{"num_hidden_layers": 26, "hidden_size": 256, "num_attention_heads": 2, "num_key_value_heads": 1, "head_dim": 128, "intermediate_size": 1024, "vocab_size": 1024, "hidden_act": "reglu", "norm": "rmsnorm", "norm_place": "pre", "norm_eps": 1e-06, "positions": "rope", "rope_theta": 10000.0, "rope_fraction": 0.25, "qk_norm": false, "attn_scale": 0.0884, "bias": "none", "tie_word_embeddings": false, "parallel_block": false, "extras": ["capped logits"], "init": "normal", "init_std_qkv": 0.0224, "init_std_o": 0.00311, "init_std_up": 0.0224, "init_std_down": 0.00155, "optimizer": "muon_variant", "learning_rate": 0.0121, "lr_mult_qkv": 0.7, "beta1": 0.95, "lr_head": 0.00762, "warmup_steps": 200, "schedule": "wsd", "decay_fraction": 0.931, "decay_shape": "linear", "final_lr_fraction": 0.0, "batch_tokens": 65536, "max_seq_len": 256, "doc_mask": true, "train_tokens": 460800000, "max_steps": 7032, "dataset": "wikipedia_en"}
Each number is 128 + 24 x the weight over its row's rms, rounded and kept within 0 to 255. Layers, rows and columns count from 0. Numbers have three digits each. The size before them is the row's rms in percent of the matrix's.

# gate: layer 21 MLP gate, 1024x256, rms 0.208, rows 610-729, columns 96-127
# up: layer 21 MLP up, 1024x256, rms 0.216, rows 610-729, columns 96-127
# down: layer 21 MLP down (transposed), 1024x256, rms 0.0524, rows 610-729, columns 96-127
gate610 108:129123165124090135140133117164111136120137084147089141096125133084139110168129136118119113145172
up610 106:153138107096128154141089130102204144152122110151109127149102077114155082127147177128157142128131
down610 108:144163144109138124141136123119123109109106158111111120127143125149136093164135150132120087136149
gate611 102:112099136115074127115147097141139108117130140176152125130135111085137144165143136101128107078109
up611 106:084160132126111139138126123110128138142107070087092116110158105131111152121142148152162152132105
down611 100:133158125141164122164092157126159149123143090090114095139154114145084099102123147137116138138130
gate612 098:119096100141113144105149169125137131134095104091105145130142160163130121123108128150152113176095
up612 096:150147130128112138116180147131155134138124111113105130136120083167164117122129136130146075155106
down612 099:145124124150114105118136124109126108138105118128138136102097142152088122094105133086158166179134
gate613 106:138097142141110144153112160131155176137115153145086106178132164175136142106133102077146129073114
up613 105:113069116129148115088138085118116129134096112088126142125124126111164142130126138129122128129148
down613 106:138117148117134152165141148141125126152125113139154136137119162087113110116113174141088164136100
gate614 101:074138131169112152089102119092121136112122093138091150149133143141129146113118096158123151097145
up614 105:122149131160144157093122139112149168087118071106137086106125108140092131146095124167113109139148
down614 104:161150141088149103149163123145115096132126140114104115146125162098131146155152163102155100168107
gate615 099:108137126126151137153134134118149112130117123120102136117144121128133144099104125097122058132122
up615 101:180105126134167130089137122109117135123142137129104130133106120152124114125133108113081097187138
down615 102:114103086132170081137126136114118144105115139089151139136135170137120150100132138125105107135148
gate616 097:139131130082115142109111146112128091144099135130141124175103138169154126119130090163092059138171
up616 090:124136129102123105109127146114093194161103111123191127112131126169112138111106062117125070117119
down616 093:129111142152121112130090112109127105153137165155125108142090126092119141151141135169100104130162
gate617 102:126150169159114149146121144076148116139117130131126180145139105092113132143144113109135128156134
up617 103:119161164140091119083137146123177122130121123121156138158139128160111095140160076086157150149114
down617 104:115162159149089112107137156141172078139126115130111130153103124146133123165144113110146158162102
gate618 101:110094126104129094105134159132139133165146083176154146146126093129112093179128181084105150126123
up618 104:169117189144116092173139175138152169139135136120113131126182076133114131139127143140118154148124
down618 102:122078070130131092126107111112125129146127160135103153159169083165138122161144135129127130126136
gate619 101:126094116090168155110146158095134115111122121119135115095143130123116121113149163179134120096117
up619 101:148148177107111129100136104115169151102136114177133120106123125133110123142096136099113164140152
down619 101:127107134126092149142144125117129123121122151131100111129120097153113112116142116114143165182135
gate620 107:110150143136074163079118131121093075152114090118126138118122146131112074155106156110126114145148
up620 107:150155121111086066119112109094117115144135128126100170122146122157091138120132095125137133167125
down620 104:143120108139087108092148165101100135097133154081142173164101137119187093117120136130134102149116
gate621 102:122112134099125149174111127156089112140129156126116079075123122090194134149145124089114123134113
up621 095:147118114137115163126130109135139136170141138120139092145136093103147115117103097107101124179121
down621 097:135159140124139130125183128132192110145113121126116133146128094116140093122143119130144120148165
gate622 098:101144134121142142135119168122158149082134110127143118113127106139101113096162128101160109124128
up622 098:117118147144127135124107082134118129167108143128102122169123100121133129118159099156120139115144
down622 098:124121117092131152111172132128165129103123173088095139147129118141158109110140145110176122148121
gate623 100:108105163140147169106153106139147096136130106129147147103125145121145126177116124133134173117123
up623 101:135152125123086129121142129143141120132157138126136101132108128139097143120117169174131095143141
down623 099:090123148127122081054088136104112126114134081140194119151136070165160134129174173101121124132114
gate624 091:122122132108138126087135112089130117101110167118112117157109133127138110111121093182094105094117
up624 092:173072157100103117122102122138132151148156168099145151160155126097113138131124118134118174124166
down624 091:111144130157146140143121165123147121134113121144094136145125115109151114105093070113145118093132
gate625 097:101070104117133091157100162152168128131123141121135125144081123141161148168114159136160126160131
up625 096:111097110115157135154152148161127113171091090115100141124080107131132125141119112173136158110094
down625 097:134057108167141189117147103129104095112166125152114175155121099140175171123114141118112122117103
gate626 095:097143110158131148165150098123140107144155094121132097154120157099146092101128139097130097146155
up626 087:154119153104116116106136146115129117135081137138121109145149108101147118105124120108129075171145
down626 094:136092185075149116115122154083149105112143182133118111141111119125132102094141135130131114133130
gate627 091:146118114134093119082099108139122101130127130128114106101144100119143149118133100144108168155102
up627 094:124154168132104113128089065136074125192127097077124150144175139119099116148150162147138088151123
down627 097:121139077105131134136104127092123113138107131142169132140120179148115146155148093160126093153167
gate628 103:139093144126129146124094111112099111139141143156089133100124064124096127152148175115163126073101
up628 104:116093101129135127176170120125107128117133176134167116106106146139112158144139116170134111127123
down628 102:144146137121115158153134157128106135148158111115146152130117139162144101120129127138187145103125
gate629 097:095089082101125139139136094088103095111151160146157163120134143149115147146120132087096109124162
up629 099:109156128123134108118120113114138129126083158152086114134085092127113117146119099110105115091113
down629 097:115167115146139119100117099163100140138114167143171148114157135133088137133124089140138121175138
gate630 097:118130147112126134163167107105101108164144104158142140108081127104146148117151114129127101136152
up630 100:157097160143140128126130127128145147136129144164105128129117129146132125085110090126127131176133
down630 099:159111114160119136163099107145106129140145096120131129172145121101100111126137146126135118129123
gate631 099:112131109157144141127187148168098132148150141124114107083130110141101163135135119114148172136112
up631 100:141129168106156119147092147170093144119110116130095113116113148118134139103086159122154160151123
down631 103:129062134101107106135109114142140133165146114113132154141191113129147166092152128122132143141109
gate632 098:149139107096120127103135115159122066145108142144123146131110144114091113151093143124148119109086
up632 094:163121104101152135167100136079121074113085146133129114119161092157156117104155169089134084101092
down632 095:095137118152122182092148138151174129160108130126122113112170136141124080151145149103130137154103
gate633 099:071150132121109126124141157160110099139176112158145107167102133113150142115127107167147163087148
up633 097:151137163126112090123153087130129141101145103098105113107136104154172073133067132062126117141078
down633 098:138114106108117152143115139134127125146145107114154099098117126104136134133110126102110141150127
gate634 103:095102110093089113170114160102130125123123142096108103103139179146112102153134101130145120154115
up634 106:143098170139098119109105144141134113093085101111117152137101139149131165110116170121156139121111
down634 103:148113160126130198120113173167127123125151107058121113096108108145118140124076115092129133178125
gate635 098:140115148097095154100126100154142143109125136115085154130156096111135117149111164166117087166100
up635 112:117142152101132130112105126094142082142165157143104120105104107147170095159123122129124191151115
down635 108:091154120127142116102121137141101115133128153092107108134117129115125156129124136116135114176088
gate636 095:111145196141125169099131105089165123137074127111104106137107094116121129135109111187164088142129
up636 099:162123120119136142122117102142164129114166125092151129114119137118157114095118158126134130153101
down636 097:107148139152158146104130106160127139170147115096127142138149139153185136133127102104123119160126
gate637 101:152106103137100086117082158115106105144137109123172165136162169099133137157130146102147110104137
up637 101:135140134077137071136199177111146106118167095110129158121171132144095140174094168101120078075134
down637 102:102137128112116133112116157159144151110134187125096107140103096125142115129143146142099139109133
gate638 104:111111159117148110106116125121054077175066138127081128130107144159126110129118135139101146130174
up638 100:074110120105155143155117098169153099118111140126121092116133108121099102140110101109150121131154
down638 102:116132103171112103176153112115078083139152152114107134144143156092157117152130133156100097144149
gate639 092:131173097159126132103091105138122124125136143111114112130136147123136125142141116114138114111117
up639 090:122126201106146127153152134085094130139099125170135077139131134151123181119166129154119110122115
down639 096:140113107180102089097146128163183117173112126128135128125109117143116135136140146106109168121147
gate640 101:126114095099114120169162130143125146127110093084137142094119137099069148124138163129134119135115
up640 102:144149157102179142154118179106137160122082114098132140154157144104147161085131120159130105103096
down640 100:072133111155147182098132110118171141130131130082132144124112146137143122109104137127101120153111
gate641 097:110134156139127187154151095112136111106147127147119146077135150156124119141130122131144169125095
up641 099:133165148148119122161081142131146151140115109108098091086077121105136132108135109119143064089134
down641 104:144144095099097145097126142059108148171126173116097146171107125121105088139131132148161118150152
gate642 100:137149104108109115119160105164142141090119145131149128098165154124113121139159111166116143135100
up642 101:128192119107114117134157139134136114114162069122131134141130117125164115134183119136106121164094
down642 101:135145099131130113154072176095106116135098138102099101129152119138145112147073164131143137157115
gate643 099:086078132159168129142134135136100165106074134133145115118129134148152100105116109070092156171190
up643 102:136130126100133099088142084156121125146136152151142116127118186088100120157137134120174138144197
down643 101:143110167118111109079114155131110117156184153118074071156132103142144127145127062098149092086117
gate644 100:098127159099138151121103119125156107143127147120132156139147122118182130153094108114117173155137
up644 104:168146160150119133123167153109121169133133100115155134151151150113057145071167113129113103126108
down644 103:142112190118118149121172134117122176135156074099136151095135162101170138147197151122099146095127
gate645 103:133120084139108124166110113113164121122126159127106102140139110152166165115133104152136134103109
up645 105:129167131124124121133149127109128134139134135135084151148128150113138105145087088156147137164117
down645 102:143132118170147145128162169101126122132077181146136142113154115095069132152120173126138126121132
gate646 100:103151134151143177112132173133127129137123123112168117137152144109147131146138131127114063119176
up646 100:150134083136132161084178151113190105108168119079135126126131130117110117092115139152114145146113
down646 099:091160101158143112116169135173146107139148095119119172114201130094115109095115102131106128147120
gate647 101:112067140148120129097123118105126117149085151105117092173113160136130139136146127115118165107120
up647 096:120142155134175131133117109112124136095104095105095146146140196130106127138143138110144144133170
down647 096:117149116133113129194164127143105116099127103119120111110133092150143139154128150119126152111126
gate648 096:108129112121170087159131149068146149172133102156149137142151094089113170139154104105110156135144
up648 099:079130123156079169120105167142119143137116119141117165157115136143107141100139125143135103088151
down648 099:112077137123126132098121127143145134146133166176131158151089129191123111114132136105143135147120
gate649 100:124120169158124110110150153119116115110164157114131093087146128149138144128107153143085110197125
up649 098:115121118113136154099151090142125128135104100131098161141129142145107108121129136100146131108094
down649 099:103138115092152107151100115124107120121117102151124099104125157141127136133096149164144110155114
gate650 099:136108139107135078123135132142121146108161134160116117118111144142143127153131118126100104150104
up650 092:104093127132119112152123135142153054114107134136127137110119125140104174103129114088128122159123
down650 098:127138137135116119161074124140079154153101155140120166090126124153102154120135141088156141144146
gate651 100:132106152117157111154121095129135144171122150175110105150126149123138115112110154157124114098139
up651 107:125088058145135142105156127123122115164157134118152143122136125116106144133157097116133108168129
down651 104:112057148132140115126128122170170133131140081112104144130130140151109097150157125147135142122150
gate652 102:138159160140152111076121095136123121121125153085106117130162159150138143111128127099177132138084
up652 101:134132110104174151118164097101074116119145131088117114084130159121139100120104148089163075099085
down652 104:116089100140132152104164127146141122130136124119153126127166148102102134143162120117133138092132
gate653 098:136081170131167125162110157144111133090104150154145120135123127131125118108136139118122086102122
up653 099:120124143115125123091138164139149111142110122130147163083152106131113151100177158126123132182161
down653 098:162130103109131132126128097141141087145119161117140143123116153140126099143129129151087137102118
gate654 108:151122084204149109164134098112159123129139130148106098163111148135191166139140121107143166139129
up654 099:135068114166124135095125134144113124085088130133151107156082112173111115114153117182111162108154
down654 107:133089155156105124111145109111164117156123123117144097144116183123142115133085139157106146121118
gate655 103:099178168131131152139071118094128128102145142114107145094130132135138133143147125135112148151128
up655 102:157132126157133146138106083056174146110115154100155144129113118106149156101140191095163122144099
down655 102:143109123148115164131177108135146142148148096107098136114146168182095150098075146131089139119112
gate656 106:154169150140130203131144143080132114124106158109120131113121131101150137130137129138158107171118
up656 109:145136116144169107105149091126089171120127093146099147168089107182135134102123148124092129088107
down656 109:110141124186132128115113173126185119077104100119126154120133143136123092163116114129103136106153
gate657 108:109129119101140137117113099134094134130123138121092134117087102150092183177148142143108094137128
up657 100:096098125111131126154161121138139099105130104101131133061126093108113126161104123152096123119097
down657 105:108141139156114147137124162136173124125135084110099114101112095153124121162104132109170139103154
gate658 094:143122119106141097147128156140089151111096137138136126091111139128146153111104178153085109171101
up658 097:181101103171072128123135118136121145116158101142082121138119157149129125120142142170089128148140
down658 094:111129145122128129147133159136127082126093144125139133124125140133119137136144132109116100130160
gate659 100:110097142155112137110103133147151115089129167125109167151104112156142173175099136151166130115148
up659 102:126100124108151127151122084151119122100102113150149056182122139132099124143108075127113121112132
down659 102:121111102117175162166150095099132106100105148109151147178106108101114147164152119138136095101090
gate660 102:112108126102079169097095140136117136129162122121137167110117174142072130127110126095145118104119
up660 100:137090123168131157143103149145107149131127121110120123133166138136140127118132130114118083170114
down660 105:115138117142137158056128184125129138121094131112123130165152176121096104138120166162136168096123
gate661 101:140124148107108150132082167151148127181148117171131138119091167158127087128132127134121166162125
up661 101:138141135135105118096103122167149140140143106142136106163166158197140138132105080142152121152117
down661 100:127148115123156092138145109145144098123125155110119113114104129106132153108152120127131089085176
gate662 100:138161126150138135191104092155111139157161130143106155148149163128134145137128111151141134157115
up662 100:109129157122129120147130128165114163129130103114137139157162130095131143157112170096128122138158
down662 100:159125125149129131139129118165124142159159136171158127146150133148102179118148095109120131085135
gate663 098:109111133163145090121073066123155153124124153086122118124121110137161116140153130166139135132108
up663 093:108117125107130118145110117112131140147160183153127152141101157157175125161109117132155124166136
down663 100:140150102132113135186105158167065121139131118073130128117159123139170134143097147100179109114102
gate664 096:083158144133115123130079135118116099117138091126107090110136119153127103118090104125141148133088
up664 099:164098093086117168142160135206125145104134141112088130097170116112144133111102083109092143129124
down664 097:135177140131122114141129099124116160138125087147111176078143119095125134199130125117117133105155
gate665 096:107106110138131130098101157159148133112107114097120110137113138093153104116164126086148123142146
up665 094:147076116126149138137133130156142106150101099115135115144150139127121123131121146141126113130114
down665 097:129137059132141146143146145149111121128120154103114136119156106178112149159129156086162156112080
gate666 103:143139112151120114126093194160143138122139163177124115120093169157130106105111119164137114141144
up666 102:162174134159136167081142169162133150120164132170117137136085123178147144117154086115166104103101
down666 100:102136148116122129132153134152107132136128169124139103140125149118096102125182123102136108093102
gate667 098:142145156176131112123115091106172115150137100153145113148105145162158145148131112138111099129144
up667 095:124114081125083095092111122127121155118126110148127125096118139091133106165139154126136119153133
down667 095:127179119107123144102123133142082153134138104108132125127096111137157118127109100158162135115121
gate668 099:124159145161138159146123125130164099110126170102085101141131126140138110123115133135132104161110
up668 098:107125162139144142124111101130148107151139109158119175128161159162164121117134155101084107095127
down668 097:111124138112115114103106132182131144151125120132106120088116179160134101151139117148085155107126
gate669 100:141114148170113143119121140146089132108108150150053107128125128109117159158119142161140093130177
up669 099:118139125118136126149126112127105116104115136136148132100133171136109152160119091119160153135119
down669 098:095109136131115105132104116130173116135123081153130121141155080116135134156153139155112144136089
gate670 099:107134132127129139145147105175121154125181089186102095107122183107103111144141129101104120104127
up670 095:129122110102139134097154126119154128157142143128150145074126108155122122142147178115102053135118
down670 092:141117117149147158125159145130133149146113128149120133101156124126142155168148116131089128149190
gate671 101:104165136125150159164133128125152118114099153137111129100156100125131145147128163098151114169103
up671 098:157120118085149117133151108121108125154101139099182100151141147153142176087151081119158130179142
down671 104:104097115159137153077164131147157117096136154150154163154137125129047136160112103115149156133140
gate672 100:142100148174138151179092155074116105137141126135130143067085111096133172135140156131139116149122
up672 101:070113110076127128156146155120129146147121090116129164144093091113121099136151168116098122115123
down672 100:142121120140149140129125141141107137138080181102153099129117153125147126118117108137140122136167
gate673 104:146137143116141082121196094135162134129132125121144131149117119140121108131119156138089128149166
up673 100:105112125153190128137087112159109134126108090111150130123083081111134110122137114134120082085151
down673 098:130124094125178150120076128158141127090139165099125147136135133130151091154160116111161122170113
gate674 110:110132143114139134094145117143167120098129119095106106129086136153149139106129134141104103097116
up674 101:135110138097110155121119145143135147105124115118141122090144106107162103149082122096150107125101
down674 104:127157170128119141155167170124159116126129154116130089128080170111134118163140132162141113138085
gate675 103:145163121134134091162120154134109085133132112080126139119113152168164136098095123130159101118108
up675 098:098140100145150119139125139128099110083137138100116168119125143185168093159103149134126085096129
down675 100:121136142148103124103147112150154173092112108109159114143178146110150125090128136124160125081114
gate676 097:131144132145132121126126135163110114109168118105153079095117175121132099101134140129093100143132
up676 096:079134174117113128148135099141140086105122144130170175132139076151108121106106137121145113164141
down676 095:106137112172118122084125090112116091159134085156082117110104142135103148102129098132099075120088
gate677 093:107138115083087132131113148076099163137159120130158144116127108157131093116161120101141124164150
up677 095:111124098140152129111131126094155107103108138173173114103143152095123151146124152212127143137131
down677 097:107131142156147150123124130106147098109137131141116115166128155122109120134096129114153184124116
gate678 093:141120136131131124101091140123167134132141115090121105136111121162147133143130116119130152143131
up678 093:100120107148143102160145172103098135151132121166118111125090137109102093152122148136145124120185
down678 094:130129131128093107130114110108120098139117122151126132132089115134102112112108142115111126101115
gate679 102:154080111143132135099135159103116122118168047119147135145092118156155168160141155179106125152112
up679 104:108139108133123118113079144113160152122161123150129088127173130145151122117107113149109171125175
down679 102:107131169184181145136145133123147085130149093115187152160179115090098098160144121159122142145140
gate680 097:100095109202111117142102129156123107088132130140101144149144113126132112126157153123153132129119
up680 094:137114156134132075121091160113113094123076145197110117154123104129118146141163134133107116123112
down680 101:128116108130130153116139134106179144119141132121130096142130165113136135155099129150109093152143
gate681 099:150120072135139066112173135116126123122117064150117131087122134126129125142151139127081094140125
up681 096:153178133101102161121115148155153178168111159197133115142122103144140153098101133139148122115119
down681 099:124123114158117127142137145136116133129131140121131129116098149132120123087079149128089151100118
gate682 103:109112124149140123151114094106109128101090128086058109105151138165121150134112120148131094118120
up682 114:147131109149093147157099127148102129127127090137102121117099174083122158132122150159139093158123
down682 108:162123133098137089097126153108161148157133102101120120157146110137095114123153101106105151142114
gate683 097:142140131149148109144123084129140114080127113109163124086147162098157177164139136131134140162118
up683 100:176103108113150154095124134145150096123120119152151089119117146127141175100152162131113160164104
down683 099:154108115163127173131135164128149138138116139145111135150079148094160128119096112118158148170150
gate684 100:124122139116151140122102132148096124106147135095103136129151115150071101135146138132135169154161
up684 104:162115116163148157117114109121165135103087166124129177111151091140107154176145080120174117171085
down684 103:162127156160127149111105167115105112141120115146140113098156101173124113150121121091103146085124
gate685 101:123114152133148103126115165131143138149133158086120139120141135124137166132114154111131114108094
up685 100:125154119151122129130126114107182104128113101101115107121094127121184151138153139106146134140111
down685 098:153110129123100153145094107190115145102161104152083166102156147090135107133166114109135128090108
gate686 097:108147161094094141146126114151125138133115160108117132172163149170092106158082138149111111122126
up686 106:148112139128130111139156122155099166139145115137112160085144109110118117121107144124095154183151
down686 103:134135137151104124093130121122123119133097149113105120097109146111144160166189115118125130144145
gate687 103:110126121141130160155104129148120132100126111075146132113088162116123113124123105115146148170141
up687 097:153132115118101107141144103127157094172122107080127127155122098147170125126080135100156167140103
down687 103:114120112158124117141086121123144107115113141108126130126105141126120081140102091128177165143140
gate688 097:134114092153149124136136114129101145124105084179163125127093143162139111112106153118130116160116
up688 099:126118125087129152100126130118137056134113128133109131160122071141141125169169129139144134109086
down688 099:122123123143101136090117112094151159113131134088099123134105130129141104129140166124145140146110
gate689 096:143155132131118159148162106111126165126082108105100100097132170123153110106148130130098098150119
up689 102:109136110105126147139193104119135126124116136143103126091140152104151125120110123128164134107110
down689 100:172134138127169084104125137187130125091124173159153133133099135140108118122146122108152147122137
gate690 099:136101117121149124140086108113062154143137126148115139100133129135175101079136124081118093152132
up690 095:119142087103141123110158193156111133123089099128153124133091160130144111144113137121166136179135
down690 098:126116176156161128090149140122158162121127140110146113126096118110091126190114090132120122121146
gate691 100:088138102168177126124110100130136146146088116094133128133073125155124150114156192076149114110116
up691 103:144123135121169127149121137133138144125066128136100128126107115182100128136124126123111152113095
down691 104:120128123156131105097172121113129105136114168099109173127107138139152128135110152132128141146121
gate692 096:174150127165136142127078126167123107160133137122124130092140138133131154130145091119178109124111
up692 098:126158087085106128119125145136114126114147126134131114111159132146112088148130090113121143112122
down692 097:152149123154157124108125110096114152127098083168138119144155140112143151126138134150119127182150
gate693 101:073149108141147088153157150108138152148138130162130088132096132144123151099135131122159098138130
up693 100:168097106102148122164150149125134113094101151186118164128148141144115140099112098154156132117137
down693 098:105113142133131134137111109135165110121179130123182156141158086136108141128175115111119130157117
gate694 101:094123127135154118161140200068148138133158140120120146143093159085116128128145128084110138088152
up694 099:104141148104108152130148168140125148136162152140141136150128119135146112134160166108108135102147
down694 099:122140129125156150126149075155107142161129102133101107106079124180116149119093202116131136118168
gate695 097:142125166133149183103131130135195139083174176136154125177172129136149104159136142093173156118160
up695 090:126128145138135123112095108127094085154137140100160074117096085114132127130104115150085121084107
down695 098:140124169104115130142168135111169143128119137123088164135126063120139097170095096099182172127158
gate696 097:103200131125146121162104094138142093077140109137099117125121113143087085137143122147110140107191
up696 105:124082090161071130128121136129154160090123129090146178146155109101143097141161123097127148146150
down696 099:128116141143080193143170094137178135158117134115136132138118117116134148126156171104114132116087
gate697 102:125124130121116118109133159145120124097136090132153152102160113115063135138090128097146102156139
up697 103:147108088117122125104157162157145134106123142136126156122091128139115116138121141147125132129111
down697 101:152145165152145177138146103171117147093158155133159099111175181107113113143120091114108130128102
gate698 098:106129114095101164088142082122118133126111109126121149095135087170161154128163108117139093141131
up698 096:129177166107098131147124131093116144128099087102122080122156138141155136115094133133136112178104
down698 098:127129126099152179200144149106153123128109143138101115127168104180121096145104119117102160138152
gate699 097:150111144119144126141137126120146082139117143123091125135098144117123127112132143139101122125112
up699 094:134151163152069138152170138089083113140129135133124161124128150151096164123138158112168069101109
down699 095:156173108166142105107109123135131114099156159140101134113132107100117142114137084112112167147109
gate700 102:086100119149131113121166092141098136107152109088119125127133077088123095162116098125088126137125
up700 101:122111157119149119140149161104140129150136106148185134122126126183117127087138149127152129091149
down700 104:146100125136180123092098104091160150112127140126160131093136178126091161141131131133136126123156
gate701 098:093121127139139153121158155156105113123121134112096110147113124107157155155146154143188150142122
up701 100:153150143139106141148162119151120160139089144125116171160133124143130082105139125147130134136153
down701 097:156138124139137159196116139110127074124093182113124127146134140131105091108108135107150157137129
gate702 095:132105147136139095127094131119116140110136141084116094109131124148129108147120131127141162105146
up702 095:147171137104089131153155072118133116116098116181136152089113151144112090126132090113127105113127
down702 096:158136155134130134205108137111122131134131076116146172096144129108124136189127146094126104135133
gate703 098:165139132137116173176142147155132132084112079086093129123125166144131135104132147133126134103118
up703 101:136140111080098201128134168132158144071089126124148096125131142104123142143113114142120180095135
down703 099:088145170118081072174146115123116159117125119115102129111091131107123158104110169091095131095162
gate704 102:105158109146101096184117151137138106109112111149134136152141130115097161123158100109143164163172
up704 097:104118124156117060118125153148113122133105130114142092087092134130134128122143158112134146161139
down704 101:103126135155113123110112100144088133178084116162135149091090099152178095117163127116145125112099
gate705 100:146113103163132126116121108121076146124164146137165126145132192087150106165101161105096095130130
up705 098:123126153120109101142167133140145134170136129110137129159125135141098106108053145149124142129141
down705 099:118105113154107105082130165095178102099109162147157116155118114131162120144138184118118100164163
gate706 103:106166146104140101123082110142126084163144137167126178091142115137124126163127041102140095129117
up706 103:149116076107076094113105130121178118141145125157137109097120134114156077151141099151122146123131
down706 104:099179077145116141123148124171106113133106146185147152100147109096144148123119165132149137146093
gate707 099:090167129135144138126149128112154088140124119102138133107144169093127132132138147138101168111173
up707 098:139143146144126100150159165159155136104153161085119139097157114115148127129151145099141126131143
down707 096:132125126113126167158105100136105123120166154120103108165104125119154153129128156142118105112124
gate708 100:130189079052138155136126130132081155159124137139052101151100098121071122131114127172072111135125
up708 099:157127146128157146136153104103080102094119135116168134127120143153128155129140125135129129140123
down708 102:146110168086117135119162094132116125142122158131126133136161146150173168130136110179117122078141
gate709 099:157150137122126086097104153143129156126125116102114117111129134135080115166119114123134147138089
up709 096:177159103138108138133130145162167108118154121109149115141145098144171121178148118121153127107094
down709 098:118111102125136094146130104119153120109120124190120143118135113143156167130081107094143124121109
gate710 104:094114131139110171154125090119129144101156124090130149095173107107122143130177131138078179162147
up710 103:148116116150109114114136112137107114132143140113105112126111121129106140092123083132136120160142
down710 104:097148133159136098132117100121105092096104128110139166154105077113118127099118160110126108094087
gate711 102:135172117122132068089099170153158152112151147107126140151096156117094147125129096119121152133123
up711 100:182146108143119139123048156118131151127119121126135118087119109151157145128120130145109155126144
down711 099:114117102149135131132130121119143145078130122148147126119081139128088136147134157136116136110130
gate712 100:142129129138126184121113135150106129136091144151068131084122146194119164126120126118117130131123
up712 102:118129122156136159114151130141120134129123117128126148101130129128127155148149149122117127142137
down712 104:153105143153127145133094109121117141095148109175106106123140108132165137114124128102129132104108
gate713 097:133128157091140125109137135100143125131136085075133112092142134129155104146144162145139149151098
up713 097:123140138117146122138103114114110128162141119115134109077161140129114137175143140166145167137114
down713 094:176091118135120106139144128094134152136096097097158128076136164091161147126180118133147156134110
gate714 100:109130098132089140129109117130105123117135127092126080101128172159135078114100153152135111123135
up714 102:118120162152097056164108129189124179121140124155159119130137111099127123121110136094102108085153
down714 097:108133115146090148179153148123145138131101119143101134133131147101144083175155094153113128132153
gate715 106:088121161125139110121120159144106121113150125123114112133121118131190097145130135104138118154133
up715 106:134126119118133116142138161099124160152090118128132126127149118100107158104121157128073126119066
down715 101:146136091116125137140096143103132125116133122110173105136126117145130094166138129135106136166150
gate716 104:099139135144099136104129120107121116111113126167120145129094139123072149139144106128156102151120
up716 105:131114117099178171095136161097108154105140122137117097117105136151152133123087145120138153181121
down716 102:124115158105145101118123112144149116158143129145143112100127155108126126151116161158141168128117
gate717 097:147114086145139120125107138154099145104143130128104141132121101129132102134087118134123137128141
up717 101:145095141117157133108154115140104122125116157149148151111111110110119162113145165139124098103104
down717 099:135105117171117125140131149118109134116131100111134148177126118148197103133143091123105139150117
gate718 101:118145074124118127111101106104153115102143133132106100127141106104111131137130131171149116146095
up718 095:088134138162124107110172125134142076170150112112115114157171160139148144096099138125134111175137
down718 096:120134146139139140135130147135143116163114110100132134170113164088125120138115117117098146144158
gate719 100:130133122105156085187099156142158134060125128110141178100115109091102123083088144126140111141108
up719 101:138132129115147118082142113135109161109119162160131140126100121118116121172123107157127124125172
down719 104:137119113121093111114156143143140152126124095144132156142158161133120170134104117129138144162083
gate720 102:113147144129107145092141120099136159151164121122133126151098152142105141133137089115113086111097
up720 102:108140141145122107146149153111099092091126128123115105091061106102119098167142095152176153104106
down720 100:148175140106108108155114127146163090107137096145096135105158085150138167148090123160133148119145
gate721 105:119089155140120147156084146130103130092132085114088053167158158125143116078084134091127122132125
up721 099:090141131171090124148108137128124141106131156124116094133147108155122171109143141139127172145169
down721 100:080129142116154091127133135088145105130087103125144114096075133114123118121162107135160121136168
gate722 099:115099130113140146147119117078132149119139137155148127107144137139151127119154149153117113142122
up722 101:146153141125132123150160093127138147147133128120134110137078135133118107140118127132129180138090
down722 096:151105091150133123101133141125106135132154161131120107095104105134125178116133134093107125096156
gate723 100:118131141148126163123134086187094112118140152101124145129085117104134121168087094106144168129177
up723 103:083109088109108160125126119111114182123129140137144100109125123102122127122124088124128078170100
down723 103:121141110103122097091110121099147137135126143127140174109128103142101159129117096115105112088092
gate724 092:090137163110152122141127115130096139152131121121118102131149156179108109174095147158159107126113
up724 095:136123133123163147125124102164177127122117127108143109143097120097138113144121098126101088071113
down724 096:146106138129096120143107153163111125146130108115125144127129121088126137144137160146089137101125
gate725 096:121172138133138160120134081082112146148139155101161096161114110138118133109085172131133138175077
up725 094:159144087172129131109159136167105112109153101126077156153110110110138140136118123115135131132109
down725 095:126143119105129134143076145129083143133109130133155168141114148126139116112146126133102100101100
gate726 104:139156152129116096130106154117119145136094111116158112101111132092123122148131148151129145149119
up726 101:145140117131136128128081142128115164121185119138109158151080156145167118089146139126142130117096
down726 101:122124092144114106128115169114113161172101136121085085141107125131141181125108160132145100128118
gate727 098:120116125151154079079108151145150103130088152127124155114120102136162120124098105130103142128129
up727 097:113120096110119111124121060154136102136118115145123073122104138132092107115128133162095095157169
down727 093:131136110105102146090134076121136125143094153122138114111130143119140138126115124164145119106117
gate728 103:150101124156142149123124176145110136127104109093128123136176127127159125126100139114111145123109
up728 105:153104150104120126132169124168163162146083172115121141126107131102135159135113186097120121123120
down728 102:117119148110130173106098149167137153132135093130125114154126154094103143134149190118114117132097
gate729 100:096110110121105131103134123172159114112147110147131121153136087109162138203180135147119112132149
up729 099:104156093143096111135161118154118112075145099145123131113091135085120107162151107135095103137150
down729 094:189103130129072149126143170135149129118106138092167111103134140151138098082102127131100098081122